From a checkpoint of a small transformer trained on Wikipedia.
Architecture: RMSNorm before each block, no biases in attention or MLP, tied embeddings.
Training: a variant of SOAP for these matrices, 158M tokens, 4831 steps.
Each number is 500 + 40 x the weight over its row's rms, rounded and kept within 0 to 999. Layers, rows and columns count from 0. Numbers have three digits each. The size before them is the row's rms in percent of the matrix's.

# layer 7 MLP up, 192x64, rms 0.25, rows 57-128, columns 0-63
095:533536521540530545536515544580531487564478439469459544560493469504428487549513527495523445576472517471515456457487502499477453506494539490459512490521397479420441413483516526538490481459527457
101:519508605537501496525509454515577482433482571536496518487519481499488558527551456488557508528499449486476562492482477498478471461512526475537460506539570426569550565502490577522534547502430467
101:493443413472490428499453480440444443537483506505544469510475527501473506525482538468522509425560526460482497498511519548491500431450484489473496550427426573499516454445482495484507563539410515
101:569471443460509596472557536425471528557510496514479536446450557404491531515459471495512502509469549552502474448481459469546530480582488462507563497466541489526502473567506465509473493489541460
103:517475471538478586518393496458468523511465489520471540469542470499503573528554522483484462577513400508462474546525533500507487542468592473480545459435475519492492468520523534561515566481533487
111:469481522518491468462449489553474535504506518504496437485598451468473515460495473509409444494495527442565537424487482436591530441500436450466508494540565501470462530518449478463535470477513526
092:445592562464587485527499504518595485552504519558433461531481495515520493514507455470570542525589524484453523519517497558480482507530503528505501464521470513526471517572491526570501532460421519
105:542489478508450462492494468496457492580475531489519494562462517495522521525487488441485483553508458535592510567461464456456518527431543450448532462590510542573569490462464491507492515583466525
100:522502475470486437495471539551445487432532564483443427503499511479528554521384445510509501535555485485541538514459517538476516440481481492491470425447539470500451492517478436449521515580547501
104:448547423487455460518450546507470441499500513518446510462538568523501486524470491581494523449537497539421512472470573490450518513518464531492444480475524494508487552480504531550408520388501518
114:560484452469459529465438489506467498591450509565521459463513484476504513461486537532495467522520573504565537528471475520408560561470496521457529558497488509523512492479408525402506479512503555
102:539476555489483498478529500450429397540451455559568494471449478548539543467516589457512537505475469522511539532471508499504548562480503493511499475522451480555545501569519437424533495549488470
104:525472529490475446503489539515484503476435500553533552498462569512430545540471506512517543487533551568433538536433490474422547504506516456570454500481474447437492426501490512493511544590548511
092:512499483451509485515569478462464498514518439492542566502446520493491497546492575563461483422505478484549486539597572541532501483486494526488458535478478615450507512447516481529536518506415528
106:416496544413536515549541466497561531525518496539489600477523448498473488499534483463501437520451512415517512515444447560461517562526486465497506458473496531512430504506601512511503525483516543
100:483469502504446608564501482564454567504499507508470468510510451449481456490445474479527476461457511473578515484442514527467486508453533453437583509475465509561534514491435528443525434462515464
099:573487566473516522453485437590504493458441489463497527475484437502538481453520478440461492490511517531537442539530499469498530485489465475573594531438507428574502487533479511486481508485589536
093:497494449467507527520533514408510480540502540444436509529519507464487504504514490509534566516410540469516454471584526517497514439551435446483524452580522474535504430503496490461536489420490422
114:527509476477557470549536524538555508485480557454530416488514526464525514518442489522556573547564582463500518427524506453516486460433476518508452558510452469450554562547485513499481506477430478
099:539452522544526420506571590572425468528483482492495498504469491528523513526480534479459512471507457554505527434511551492468484471554527531569437507520519427455502515574522558514567473531524542
103:503510558501460565546520425499522504529453430551464491559489543501496468468499470535523407515479520449453579444516534529527491545549462499430499490451479511503462547557584460480478506463483444
115:463463498523455485448556460475534506510471430489480474509514539536491468555536543534441546503547412515532520547427584493510574515446477501543440464576405499531507537508494543484504537517498500
095:539531469516471483524472519494514471442442516457448471455488494564499492575469458477514442444457560461556523519586475492487489512509497555551522441470516522504436645466475468477519512519495518
107:469426503479512496532535466554484507466495471455451505443446479523500513549569483497417496522577454517546476534555529560546515466502543508560407545470451483542578485515499524570528474525527481
099:539504507527490490543551509528556563565463478484491415447434540505490500545534544481504487564488439569537530508458461595534568490516480513501587536504476537479470557496550530530499508553531458
084:570486532475448497527476526470566520473548458463486528449469467423545483511544465450506520474514502562515520504511507420498520601461495470575468505457435498516522506444576503505596476529480519
106:547513542550491540492472469495502513483482514554401519533558443464405514420416497506517534529526533516469487472503519498495545466532517446596501546568551520478548475508504464451541446466481480
110:474500547504475416488470475518531501516553558483517510494422454484522528467496474503529542526522507549464495569502545548420521482463416434486476403541396512498463494450532514472538495497533548
100:472475553462534488508582490485439511414485532484477544487478459545490535544495540513526528508487514501425514554530445510439489453484598394581473492461497522519477550534485512504540514473570496
092:551508435491463522437555498525510465498521538501462512507530480498481538535545560468499520537486460481433534468456513537543467497529422524472526536538469433493413516522449512430487570611481450
098:519452496471432526448422485497563481421476448496523519503484521468489479545451483453487481485523602503470475499468462437479519553455537471541465430490436513515537474456584543513527450495463445
087:484499484439473497527539485539456548518450596513433505436493463422470497496479469482499527445615510489456504497538544459461529498557533578438516544583538477469471522504487529533463493508503526
111:546450495487462477582514534540462431438552511484517512525466596508495425505478460549515448549477450466546501442510514497469445548468524539529487565509514492582529475544470495425516471459517533
082:447466472573476547461514491416511480462444485508458478386582506451548484449421509470521508541411509481501481497547465490491477464502484473492530407513504512444482472471500514536522496456454506
112:462495489440486517482428550488492502488451530445483527460534496510496464477539462513528490400468511498458520493473459408467515410577504550461523503415553527482502465501586491459577514499517493
104:503539547448465531434488502511459494553460442489541611495500504391465529509481476491525495527491493436478532507514450487527493528513529462534529515412481469584512414554514547453491499466538512
106:501550483520535505538503498519558481455484495521519544516471427521444448519606509465511587416532485466543561452481529517555415520505438510494468539484511492557513525469462509521534559570478526
081:461514495498588497472513489478431528509564478480577520539499415509491515564487498467492437480547474574538477484531519507531560492555471509576515451414538441510476505559513456538547505560493520
093:521442526541510549512547532538413480499448529450485507502460569525430472469417519556532463525479461511544414490473508447469410512549493569478517527515486515488491481513476467557471445517564489
108:545557530527429514536482503469524563482428511458531488537472485547456520442463487532564538510479474413472513505477466496524513426495419481430496505446482469435433490473484439439485474548528469
104:511570518459486481495435547540496512575543461586465437473520459556538525491473471446479429478526491570518504515509476411498522428468583502524502490486471431517469415488508502501523485472520534
100:425503486486491425475604503429459508491523495490488519513469443494465502528581520566565517503462487562541514523525540509503505434448557515485470443483472559531452589490506503529475562504450497
095:446537552557512453491490496519495501480514512457488413404525475480493501540562522514510503521517531445436450474508587370524533496442524520482493477436512494469508542423486500478510526557503527
115:509417429525488440444458559524530516426481555531528537440485450564462484490462472503517505497464541559535492503494486515520523467471427485526477494417437557447454515461558530455527521518477454
087:525549488512490464590468518472543560498415474532544591477561541471528486521472504457457488483505562527461526495500445476421465551441489541519544561501530531470448506463504486554473572467490474
100:438562488436570480528517496565429517454490501503574495474493471516496403485500550455471502480479525467505514472525487491544559480509519567484441524570554527515495489518493443577465466467501591
114:658506495507484512473504508457528519509460491507583480459477477477525493495538462525571504503451532432426405536550528496542490520494455462518483515468468467502477569513531506456441520474465515
104:526487489490474544555437491524534455448539404545507469476482485496524503468482469426559497510516555600457558453459419541444476535486503470492546498511554496514503586467491505450542449482508521
080:572508445443503454470510450525510432431484438498454496496515520512573473469563495525468544394507455534558519445525493445544466477507449478492548512502576532477500529524567480555497527522484462
079:480501530469525471559511476460480535531459474549494482535479535548561470491459498542497507488544550399464451496510489530497447638436487530455452494527468428521498429509491425544494477513515491
099:491552581475535516498495480504521530526507451421440426426485475395507562538544490583556507495507454428510540504558476544508485537517479510417476482524508528543535540507513502533533475510468520
086:465537469505470487499488469516550533494429479522543475563512500504509508528504513555559494528521472610502502555487573478514489462535486498394480529586501512569579479520470435430511536546494527
098:460472520546485540553465442516491466457431532601590460492581489514443508495503515495461489473412550533477529474529476501438502499531572529521473590496481457477498489488446541467461495503532501
088:459462428516486460488511483515536477470532446564472471464510510520473513503462407444471487581485548489459472565523551529456545579496523450506482523549459478478548558573503561461426485517490506
098:536448502505517477458500492495450517511506543503509584528541469541425496453548499487557574513516500456492438468511516558559435489465485443613521507461451547488556488502462555441512474523551464
105:579506471471491529551513488510463523484479512516428428522543485468474530533498517567619467452462434454477522490487460450489480452526520512465546568456502438448468558546467446507469478449486492
098:504489451498446465526529568472514476523541503518524471453469470465451488468527534517525548469475528509467550490516509401426462457531601538539516570447501504413483523586503491478471530506512567
112:479488518525460433534519447541516484552567448491496493507428434448526551554509486445408523495470496561490510572553562507497483523519560495497435464521445474531439472546536549479520468504514448
111:492438485447459528459553530518517500430538502479470558537479444548477570485494521539395525485531488511502438510410574471538525475504441478534500484469452414542495486497514512512459476530459443
107:472530450490532530497465564482455525562543506506501452591482520534452490510427485500488557504480464497498495552481536459495492557516482480552450473544448515584441533423479438452558576512529531
103:537478441512493561491521472499469552533502487500475544492503442505494376461523520478482513489479559462569501467388465515491526596493500488458506439480523538429437468456515452480468482536519526
075:516518469485480492485502579534517562507483468483548485566489473516582521447543541497492411462496510493448494520573477518505508567526445449500577554496537532536548458529551537465395490527534511
089:472489484513494472551484462506468485504567405470503431480453430479484480554478517488590515501514459465514474502447487506454567514505498471526518541430574524511565475427515447438506488526425447
102:469432504531505413562519427446428414475457507471539517530505519529483546460535567537474547527482520445544496483478479446525482543466474513533417522455505517480465509469499506437564498474519438
097:587468509537552503484526501502519543473507518493555503454529481542450481445462566470536481499426488542460545455530514418540448444531473542449514491514576559456470540568545513463471467496539553
110:502533474492513483445523435487532480553432446488419547546437548535527503491517426458553541512539526512485496553500564454457486489478539452428533558499451468555541510545432519517524493485445542
086:493411455482512517528473481494515536464544509505496509532570493557514510421488468560446457501467556391453545529522492493561504560548443436495476544527464488453558456447493462499492454529487466
095:538440533473526499470503450557500512454508525480521455596506419494486573572577486532477523461541534495485437472525531552468517461492493465514520531505522567462496468551444550533417545494454478
096:505510467477535486445526497545500468572522544440478484521530480506576474599526446563543473520509504476535511527493512502466390475522489567487459428492528471534443514486459483495446475401477483
112:488543590537495513490507422481520535474469464489492466506503532501530474455528528472543528499571441520438461526504473500513412555496463480395493411528501542526538471496477568515478456483573452
096:476537489533485574453454466482529487449569535520595524497498581453472532477447388521521548484486515553483519544498481496465465542457483466502531462531469469455472520466477550447475574482541470
098:495451486576470381505522523419541462487521511509449480509538478446479502454507498500457538522593535546551468414457516485534518444462504441488501544434490531459468522462554511535490485519475511
# layer 7 MLP down (transposed), 192x64, rms 0.218, rows 57-127, columns 0-63
091:452554475437521481528513464483446470484492515413474529473470466560497528534522566442495441542445462547514420448522506418455547454569521478494499548526511495475520441533552462445494513500505446
099:539519583476535486468459475497609462509500483479496516524502520517485502496481442495484548453549520503440554519442411530471557452511478477494419519500425455483495528521557574515493582487460473
105:522533459500551448516513452472607446436514498537466490454482572499485545590584548519573518498449549483515528531522501501483430519555509448492503502453501524407504500509547488488475490485472528
107:543497509548569491488530508480500518513485478521468535542439454591483455558490477558441532500537503487487503461428465504494432465567499525434469464480488476511514501532545556497622560464460460
106:444471533474579506391541498443503496519447491505487514507474538547511500469496492520502492528502480413442442536514470467549475488491513527467474438481410526550544581528492508536565550533436528
107:556448466447503485432553490519508613529547492543518479429483572485541477490496533452555476532547483531522543537469508548452477509535539481593529479527518479479472458490475507563416522519517537
080:484449432539424565513538487514427498453480435427492540483516497508515452497504509529423459487441540491480470530511456527534522514475485478453510579482521481481516470490563541409462438560546531
107:507492541450538458523446540518465481536457525461530454546429479514478509481498579416467480481553505482532458463417487447487564482462546526469476516560522422435508567497482510461444533534463519
100:516526490551539532472568466453422413531426550494446502462447487537467504490451536473475499522491468499475445427513459453534515529439467503462463461449444496471508502508506559477600501493466542
111:487471516448458466513493452512471422510493586481524527500428555539503580532500504499532457493530494483521497543442450452435546510487454570465535449521482500546521505480485399466484597468503477
113:510494488474494531501470486501441533447476484552413426510477503507545552465446523490470503471440586423521548466485452447539469416468495541453453481494455530526489552503485534474532572471434517
102:525463486475478536505534456471505490512482541443458506484442559484500432475453439573451499554531464532421453459521440510504459582527485590499500468486520466511411484517471484574541448494494491
096:501589542599479601507539531489489498482478475508456486457505530526527514539419439448474514502568527560495477491509528452509461508568511533493456475527535553501479580531475525483434457524457479
087:495521565476496465558447499523467476523462510479464459479470493470578501411562475440532554471478518474524499506470484511492539478431595509501549440543586436533469578485483462542494484510510543
101:553519484573464544461506433536449535539482462522490527530570548547544463480499489487471437523532559525407485503489498541452488460479478512482567500568481580538515447454458485471574478461473493
101:516549497510482525533491478518476470502478481476465559476562483572545497569564491496486479532480489502481506493535502551448519436516582521564505584439566536440471492519474495467507510359504510
098:501522444526524506551484537393509520567482535522401448424419548500515490477532464570511522452510511491453537421466447470509528538537543507553486475517519524473503482546536538520518537473469542
097:460480470608488511557515492494559456509564505539516472532540524518519451505560502493522541478544513489514489493579550489507506454481438463508539501507503577504545449410456490561504519515550396
114:479522464539545513483559463479485480474550406519475454449552476478487528570455558479578505525552542489452513473577510522490441542522494442493571583499476473468473488486460525570497489565510513
093:463554521585553545485434571512534493564458456525497548476497491509559532495473495410516465523474471462479497490495493583516589504478557535461532422500453513491497498451520543531460568508480526
105:502506502479367469497507511544504488500514477478475418505509515579478519487486482476464575470506537474486500513475510483559501568494517467425526517451546547560512516517433572489599569481472500
109:475521424461474515506482479567553484480540508479474574482519526461492476549481480465481526508545482573460467584512511457490512448516514475442503541483599579488469519471578511487394500506455508
095:644431511454493468512507475472545492421477508478459485509435527510499502570516502514516484463567506507430498450490488443518510483539481486480470448447488455491446560555512505407528512518464502
101:515468456477474472508532472556515508464465535489552499460587507479468461542473529492529481538452503477514492495560438497499429476471559487445515569581514557498585494553526482439419510478570463
100:578450462487457447479528462439522426500467530531504479501467544513532486490525462497555489511492531488503519508414462481486562525530402522522563429463503492439466546465581485560485541533454469
081:516539421452463458468432480589487495531523527562494463492556489583503539501434480474497440454486505464488517409491455468551504457481531525475488473485530519450538531518392483476511520531524458
099:508547513503565541468433574519488527506456431509518486513515507467448492471450536461457529418504473583510538552515539519498503433505601437443490485532507539442451457470533545526455516497527512
106:529515482568500430501608458527535460481476506468527454474512506491503509529534508476446534509500520483524516501479487443518472587430505488592435497509514485434528568513549431526437517569467457
109:441464490511536479481511571500500487518535528492428492499461494556501441464515508471492480636453473531503491492518489464512485411547513542544515536579472445500523469512423537478504482539456413
094:573483448494551468559483524437514525477516495533572492490460567552432533497492470537430505383520560490439548479465521510479463484518470485452475499459489469550501536555555511487436518533519531
106:506435499503500509536464476452518413459484510550451534477470547409577483546490475520558462480483559422475518503534458486532476523497529559560529549514462463501524546608516522528531506479456528
087:496463450534475461458447485571491534532516437479548477562570478439448461549488474508477494550519542512510503530488521543534438459551502435474484541547419564514547487464482572507454472517570513
103:507552496447460513466540454504452451518486521467513512533412537502464512485457548524512519504554465473420529460439520521483461534507520490496492475488550525532504524571545414456589476522388471
077:499433494506543498557453468454501523451512502544458575526444440500489512427483472460459432516526512487484572485442553545462518540494522534510581453513517494446505431454485545443483513559503564
109:458496540479516478506485570546508470562489408492552499539490426505493431421513492510413486516513476504449456499516521547483520448537563514481475501529528511522480478428481503556390478439538524
113:462496504491426451412474517528502474456558502585490464499498462479479425437444425517460565447478496528515531506480496544538461581489509459457502532536499506586484470505571466541465530498496497
109:555400479508424471562502525500503512481566492444522518504534514481427531502413442559522542440546511473523566492511515492556411505436482486489456490449490535479489474506581467467492502519510509
089:487478438498495530530515509494488545496540469492527457461471465488525514525464557468477513448526522543511511522445516492600530518559507561546531508491488543523493420576499523627605529530490533
095:498518506582530540489497566499564493490506515522579448506511430498536527510528492565451522514448462504493552604472539506510451482521533492472502510588581476508511495487516406554544462474459528
114:539540559525485551514577519552502491499501488546491452565563486520511499448419480471442528530525474487421514438471498514492458469448516581442473430492514481463522481535605498490543484512466466
115:566513556435551474494520527512468433447563451501537535441490435515509448467527522513551518529524459434508508491519457506514539513500539416497501579470500595475490464509471500491491560405498480
101:535395478567423540522481459460509486491567511507473449472524521424456485506504457502438479557545518459503579434438488502530522546487488449500481414514493543507531543508517437531520522514514542
100:558484548520461561477535480477456435454546491532575445475546461502445478458470564529434506509498538494496416535511517475497456517463446534536518562466440522516435456524499424512559504490452485
113:495518519616489519524504504501519493511500451500495476456528530412553497503511556454484539519528580466514515488586501547473472488468565473520550521504591503414535503465531564491423488489546470
099:477504469535495460502442468512516476460477448485501483531504463549553579543496488387500456515479449534539537475438474515487504534524496446518496438471599432441560516465518511527405518524500503
096:537464484495486501450547526519510505461578515551449484491465566448489506578452512475470487525463460541537435496578529508524465519546544510541497422411544480433428487516488515499515526566471549
106:546514509503509511480570494501513496534463496488416525584427568567471479526527455541521510476469545477483445510548467476597528473568451531527517461458442514502556482581510517451506440485491478
095:439538578502526526462498444467491512504418523506451511490491479556533457421503470441522503530493476576510473552460512455453466543539529521463448420489486475558505446452527519474569497447458550
081:486605519525545541519538435500476523494439545433553506468540416511482512539436498478519549459498509503464525540575465505494475526465468591543443574468481462529502467511535486483521506553491448
082:449490511473481465421550525565456529439475466464500468515562463472467523527559548469493453458485519535549490473450593497472542444521507481491528464470508547442490526507480486480391570494559498
090:495500534529514516501512529427446486498466500473547571572541485589480525466485489544449473447451457460519489500536549518499542460524488501554515490482523555426476481405477504510412544552495576
087:470496413396508440510418485506481497519520521511523531539493501476517466527483517552496462440484463483525490458573433462567530497469563565544480477514500438537440470493534473511413515530517549
097:440467480486514503545531432516562493470584543573521527516517565507494537532520459436490471490479522560480483535610475513499505498508523503517441490512494486441567399439479487515502455494428520
096:474446579485533484496454463544493446554511494479465427505452561528494539470523530500413468522485462576534514465527457445480435529486522520469450463479535438467453532478481457503563513474556428
111:420484420494443520513470570497449488478552507489518519493469446543506527486494510581532473441475542462506518476542507463579516536545512468522525514466498480487592451623525472476503513475503559
108:498484556576527547479581531516455511518496457504450480478476520385558477511536517503563516543487531443462463525561505492543557467491535515499469600468476501477565539528479560521498497477563483
097:497458476461476496477462536545445510420454431470495521508524497569524460479501530568450516537546495570472494469504399525537451503472484542432462472541503525536529453443467562489505531470562444
125:453523520510515548519546443426483527510491562516534505551529518486494522445493455508464544514411443483478500569509560458495496454437467535550494489461436501570522454399525524513550558537476514
107:515489566491562468466467552534524516504529525505440493448416518489533604459522522491491512534496556513531514422486471483539530493501468484457452422490525460505600517569523514538583458516504517
110:510557505581543546473499525538515530517488468538474512542492510481483414484492493508473583500500457515540489581475572592515476494528533531516474508533540484599429479442510477580490433514500507
112:555502448587470524469571531505450550494512544447498471491525500486493528520468546530589487476517482451521459460513505481566497461487439466460422483531470518459572557461537516495530446495571434
087:493499502427477460536471487524526461440569514485495491499501555539544452481556517469525475517481545559548483484443518435526516480500629476510490451529528521456485565456515501459379517502469508
097:518420476474477441508422495532544464481582495542485581490447547476490480548495511501472461456486498493541589501450468492474517509517564535523526460415483518406476531488453512452503505553492552
101:496469471480466464492612473459500493497479508520447506514436514526445547442457542515567550488529582486499511523473480503439500442470496480410487457453501490477557441542513516501530457591493444
100:457567476532536532443508510513527516495538452588489489514508470462513463508510407544396515463486487513404482545446558590491485539520499543430484511505502501455491467482545500508434514493450490
114:565403434500460523494483499472569497454469543516497474435565500477471460539538487521549500458459552446474571502506493497503522483519440545490461504546426545498454483533473551460530572480542442
086:517526503461531483475576539504500584527533473466521488524537498451511482566553522463486528577473462560547447509524573532489490445529517560574446465507511480542493576502553480562433480523548511
097:559454474485504543456517489536499540449478521547464465441491430498468501553506486500564516493415557561575509433445444464539566501507482474512535502510458443494595544472479533477455535504511468
094:546588517568466418482551516510498439531475596495543431532453541481488507536549487479550517526485503456446514490467467585470545503505498501453502447556493539485487533523482433527543492434483522
113:459537494515502498481477497508490450557531490522530511503554486496526478454539488498436500431458584553488465439483521565443518486531504580497508404578456550566522449457481524490589496465500467
089:520530484515447592513558507547484476482476487525490448477536494535422512478512510551463546483482492531572503492570465474466513590435579491497516539435482524569512460484475478472511542441530419
# layer 7 MLP gate, 192x64, rms 0.244, rows 58-128, columns 0-63
090:475487465517493532544494519527536460555540509504488555556416504472454501525575501493415481556497474508489461550549566587540503569513565516431536495503537500458406484460473486540487496454501522
103:480486496517497541528464485544492599559468490522542540539469487541536537505446524519519446484389458442537450488529468528532517527531498453544555462484573450489487518547546470411482450521506458
105:504537475509491453495498529444505485446555428508449527475402525517482515485549455533541503514572442529517419552453475429508432495455474508519431439506477530507441548511527496474504581520528508
107:448483567539509455535448508524526532439565540436500484471504492497534444540490465466531595514524498511525449459526525486470518558479476564589531470467531423561473560496492493459526509560524454
108:517538535450535456542525490514539524413520515538563567488488455478490485546479416552524494539578455547476518457541509477575449518506529562515525463528509473504452510585497497496451568517467553
086:525503455542478604491457433510478490536523433442468506460522544501494436588527534452441479511416499461512446480512424502555527540521462472478518551467512468462497519538502512449435478548503499
101:476508568465487523540561456496470540434520464469516508438430468543436478519506587546516496479492495481501470478519535553488585466568467474511459488466501500437468538542493583481530448445456446
101:508537562518522450554391523557545493531470468540448445479421481555520523499521479511465515511489517525569511522479496467426549464534534507497511410493463492493551514479560539454564471508558463
098:473486475504529502501461462471482521455471479499534520461419488494426560487566485475475508506487500593507502542570534490574471520483629464494486493513451532537513459490481493571494424474430530
107:523454520452515466566442480526533465508427449497491501499465551476460501519501549499568485496469611429478439486585487519409532527521513487496524516434480499479510485483425495493470466575462508
103:449481544418552532462490481440524463466462547489518504511505466514530496476491536454488556484511444508478514499508541405505496470418418477441478505481545459535576511564557493500590503563504504
096:457543545604571481508539484512535465455472506557384447556538516451519518471564497512489530586471491499530470476539454522489447508493499495427493523547533516482494579501470479460502464495468524
091:485518551501527582506429483467484478522510496437480533490460510489497526390515457475520511490449514475483528459485397504476495480470519494542553494565462555526437561568533449456490559442496548
113:467477582484514456496515508501557639554495543510489536520487493553510495552538462433568426553501566474504545508550525545531516528543494510484551487476458491579498509491494480424489483470493489
108:528529487488541482479521502556577493473463514518502570450519416478472479529479519424478592592475492532486521524492499544464459486551556532456515522470525476470459442468536436494528404479488455
107:564466528442426513537511533564540523475493505569494535440495528490448427521445486459551574486483536439498447527472488464537461472551525504536610489465508489564505553482519493482502471487445526
094:469457502470474503469470482486484502461526496570477532489541468458536350509498493465543582445507553463460497548529537440499504415585467515460537514512519496527513453535517519517434516529518472
119:476499475571559487537529532386556568532540467542535523516533505527488430502481524485469547522519499482533447505477536458482406477445484505502487503468449493508452535462510439513476541559419448
092:473476459425513471419571551440469518527474441485487574423595534492509447517526518528543464469489467451576483535455441541502485428460491494497519530480532489516486512449528549471516534495522498
110:477527507491582510494536413429483515492489497529509496459522459492505489493489468532462510521463445470529502474552403447513472504529504549490441484497527417388561453508548510501449533491422454
122:528531471520495541524406466550452528473478515478541462522538592496536463528515529479546559479456536424532472417540466507533455521551577491473482483488497450504508588496425473510507469539514537
099:468530517426515504535455530484485516522439533480460501510526528510474441521547455563533540535469596536541522532464503514439549463471568485473545599491540480550576466476524457445535450481490488
096:521456553463528515524472460501520438455509520512477510472442540484546502459489449493528552465461436526569482503525449527458438486473488550453429445477574474539553514587454512482528545523420467
108:539443466465546544432453508496475505438498526586538416546539515504504423514498493487547562503471551477497492560503514445496563482464470480507522511580579458532525466475532545463502425479495492
079:463496468481600518499503550487500489490565476481611546448543470470588505532570554508524534547482522495517491477548476508465527472457418573488569501483509501479495545491518463488563538486554507
105:401497556482531480476527502420508540530477504486530527466432507522501506392539430507442505470397510525515495516515486519439515513406525453479469489543500461473488513526548560559463486487499501
106:470508602391524610430519542475514516491438549513542487427497600531500538467484484457484487495513506546525473499534461535502513524492471510480559443488487491570527511521550525486496490516537491
102:455458553506449511464471485535505531519423554544488549526447585474540535368502498531504529496521510501584493458432504497521507548431493530467450486519533538531506562530506541474465458472493490
085:499493546460485536579507427430454492545462516528549494525477455473519480517441606404535499529453522524493478518546524432559563460536456532499475491542480457474475518490536474458536480470459465
094:464532484425500482446469502608492474496463454447447490504457498433432533393534496522541493536469544516569486498559579463462538515556564505441505511472475533471525505504521474480505501487483524
085:457483422484496531507542525531462438492481485525562432475512523526462464510455571554490485547484564496550483514524530514437479574514517423468525553558533500444525532499559597482487546486481457
110:506458573462452477598483490493405579444521476529507453489464512589446488563454474484528499468483486453541519460507512546495469503534477458550464528566549522521569496538476486479530456463516489
073:488473419435481498533517566563477483490482470500554432562484552481486498534516514493513528528496498468578573545401487517465465455485557517542496511439523546576513519507517448478467488477585510
107:500566544536500527589527609557547539507486431490499526517485546519497452479527578452576475479490480485516444562548489482558455565502514466442484454529516477539494528481483504429480478489530505
100:543513500439544433489481499509566584498483435543448456452467550490555551503403530506467544593532467461510479472526498477529500500506489472473498487446463499464498444471472496552577449538462512
117:523430509570486473500472509474572520530470488586532472531388562488540479554468537499519561520575537491469496527485517415543518482462526494544422543512565469497468538477453492516490509522506466
085:501537478528530571417470459551480538470489402556534527529476542508514481495419516468492529538538451540472532454465510516538473569523508509585527555457531474510494499565440471443474439524507510
101:588456500504432525554520446454463522494544512576493547438478509452553511508501527551543590544525497505497457548537478406465437532569497520520496527504514499514513510480483468533502526538467413
104:556483512424522514512527530497519475493480439502493402521394460478449470530496512577487546501506497434553466486457491422490560621479484468509514525569526502533485494499481495468525494539464488
108:511517535458479468425525550462491486391473494521484575475486528533546485456500567514469531543479498443539457487544444457501433495459489471496478431558529480464447484519540508538537596482547518
102:456495530429478510524495503492459469529481538542544497500514541481492483538548552522451429598456564440488607509514471517450510524480554541487481545480531483475522539456398486514578486515469505
091:541518469475521487496546504577500527413477458481481514522485429502548507480513499539426491547483574509513486490499595548512473500562493618491468505529542464504403458495461513438515498485505457
103:478455522488570473473519447501438524479514528475455461530444497541486548492548544512551538408536432575500523499509531466478479431497539533407478463498449462472499421490460509443481483485516565
106:552476482426515517455438511569501453450513437543563469521512515462491526511555527511481454522542434554471445494560576531552526527501494498483505492496458523468459448585503524485573484561464547
101:472464483446500447467496450520481433463504509591489531535553497550471524486504487455414435522492582531549457467468507512482448537543511515525549455408553495451438475491533508478495559520509548
106:420500501434505502467472519527550492486503489465525506484601562475531523458515480591496485518474520492557538465523473525459449450514496471385507500454570488429445495437548523502514526537504459
103:553491528473450451495487493560464578464487481467494556475519479489492562573476581519493577491462495478533551480510469524512441466505575438517465476419578441474527514557499501472500473541512443
083:509483476464434454443462527414572530500440511503433501511535484490460474398485502519568508504531486452517517538483502526536514502460544395505518491451584530488473514515535444537536496481567514
086:561507505570523441526472459522501498486537545575495520546445451431583567512500502526465532414532420510494490514458543510525463477478491455468429464542497480446442467528562530460494528481479512
089:485461492471486552480435512506430466472480542457445435527500544530508530506539448476464469502506515524461417476496499466512476512573539549570513513507526436457480494600460465461548469410489446
090:439470520428560480480466516514425432529523446499486540497435445560508462575531446437531511460495469506461450512496536581476549551511559510505473484516469491498472423518469505506517535488583489
105:554499540460525486516492539505545514504467559524433486505482548510514456466414455473460516526504501473506494591476578615537475508451435509485533419544487504532419548493481559481501507481523497
082:559473470463502544504456469519526503536477428484494543542499476501515482496460432491430461461503491563497495518516422498518467516535504530491509607463456421431499493425416554465478508553545473
111:458456519522532461498464435516461564546518502516517481474522548483469505516453485467528574578495488503497462502490522468577485455434517382516466430517502477493492518459550535592471454553499450
115:510446528492456417469453538510592547445500522528462480433504515496488538518456410472503474554563496530534528565496515463517506424513578542520526497428507483495475546475528533572539497489471472
106:509508509442536510505568509481501520497578471468504573432506466489480487486522536485439524514427527502498518557456496553453593565501504495524501555530569465458480588562473436459506534552467511
111:479505537460541500480417569508499525475498469463568478527494483543564494497450451505476425578554508439440408469491527495593495540553526559471514472521472464493513546473471527556524475477476493
110:515447458450477535500537503515465464483461544508454591510482521469516499488485510550450514477505479528462444475459605503528475548526492514571496512548421466549487522620494492479406493466491509
112:484475492532539455440483528451491550469492467508464461471482560423561459450488505443483573535510515563503431594461484510517508535445487490488520509547476462544535532464581433530459484541459534
103:455543489490494416531523506475495509567497413509477511496470439454506439443481508542483429511516491484566528496434504555453541525480543488435541451536521483426398530491499506441497509554488533
082:498474599510519467542504426488427511469537472459518475511514466552491440447410482538535517523504528436488444536491494524533521441449496576504545393517452523503486512453514560477491508536522481
095:474470499523463542506476597510492477484504440529533510473544480469526465532512564506425502411482531528574501532565532455488418478516513525577526543489466533558469543536533559516519511549427501
103:417482530433500458455526514585447517498420551502529511469511506514556446508555449544519532509445511483549469534496503504481398529510500550497529453490582522510467527497525535429511501434545526
098:479494519472508508512517527541507467486448535450507509457498490591562479544466597453484518498438511509618522529572564455556444484471498522507485516479565494506469527479552551517589487502516511
126:542505453472530510506484438425510497530531496521507505584537488513503462503453563513575546446506534520484451491446525458511473486565432521461475544511536517392434530476481470399504512478497456
086:537529527526512450470459549487509473442546475489466509445493514452605510457424561480487455440517518417501515477506524489410480544490454416498476435484451513531488472497539451540494551479492465
094:478501476532553554549502524534559533547566521498530567460446544521480512509534502498544568475551461487516471535449453524494407436555565447445505511452509496515490508411519453522535478545524462
088:526510451439528469464521505511534482555507499493430511534506535542522515519536515571475392502561532461484450520501492508435498473597447493530533493469517444537464437501446555457468430549546492
113:587531581501500488567477546509505536465501506512510473427465511531510439488532474484622542486455436527485415569480468531430514560453560457518491506502527485483507518474522499499497466476501444
093:494449599483543561503511502513520519534540488426532553505466487496509512469452445512505498453519544502501416502541527479458528451545424481528553480573435492579423535541518480497484512488488573
107:524522521474514537482526465564507573490443532514484472429494454458482438463574529538568511507492493477556519423515472547477457422513590464475490496528468531458444426466476513547528467470480543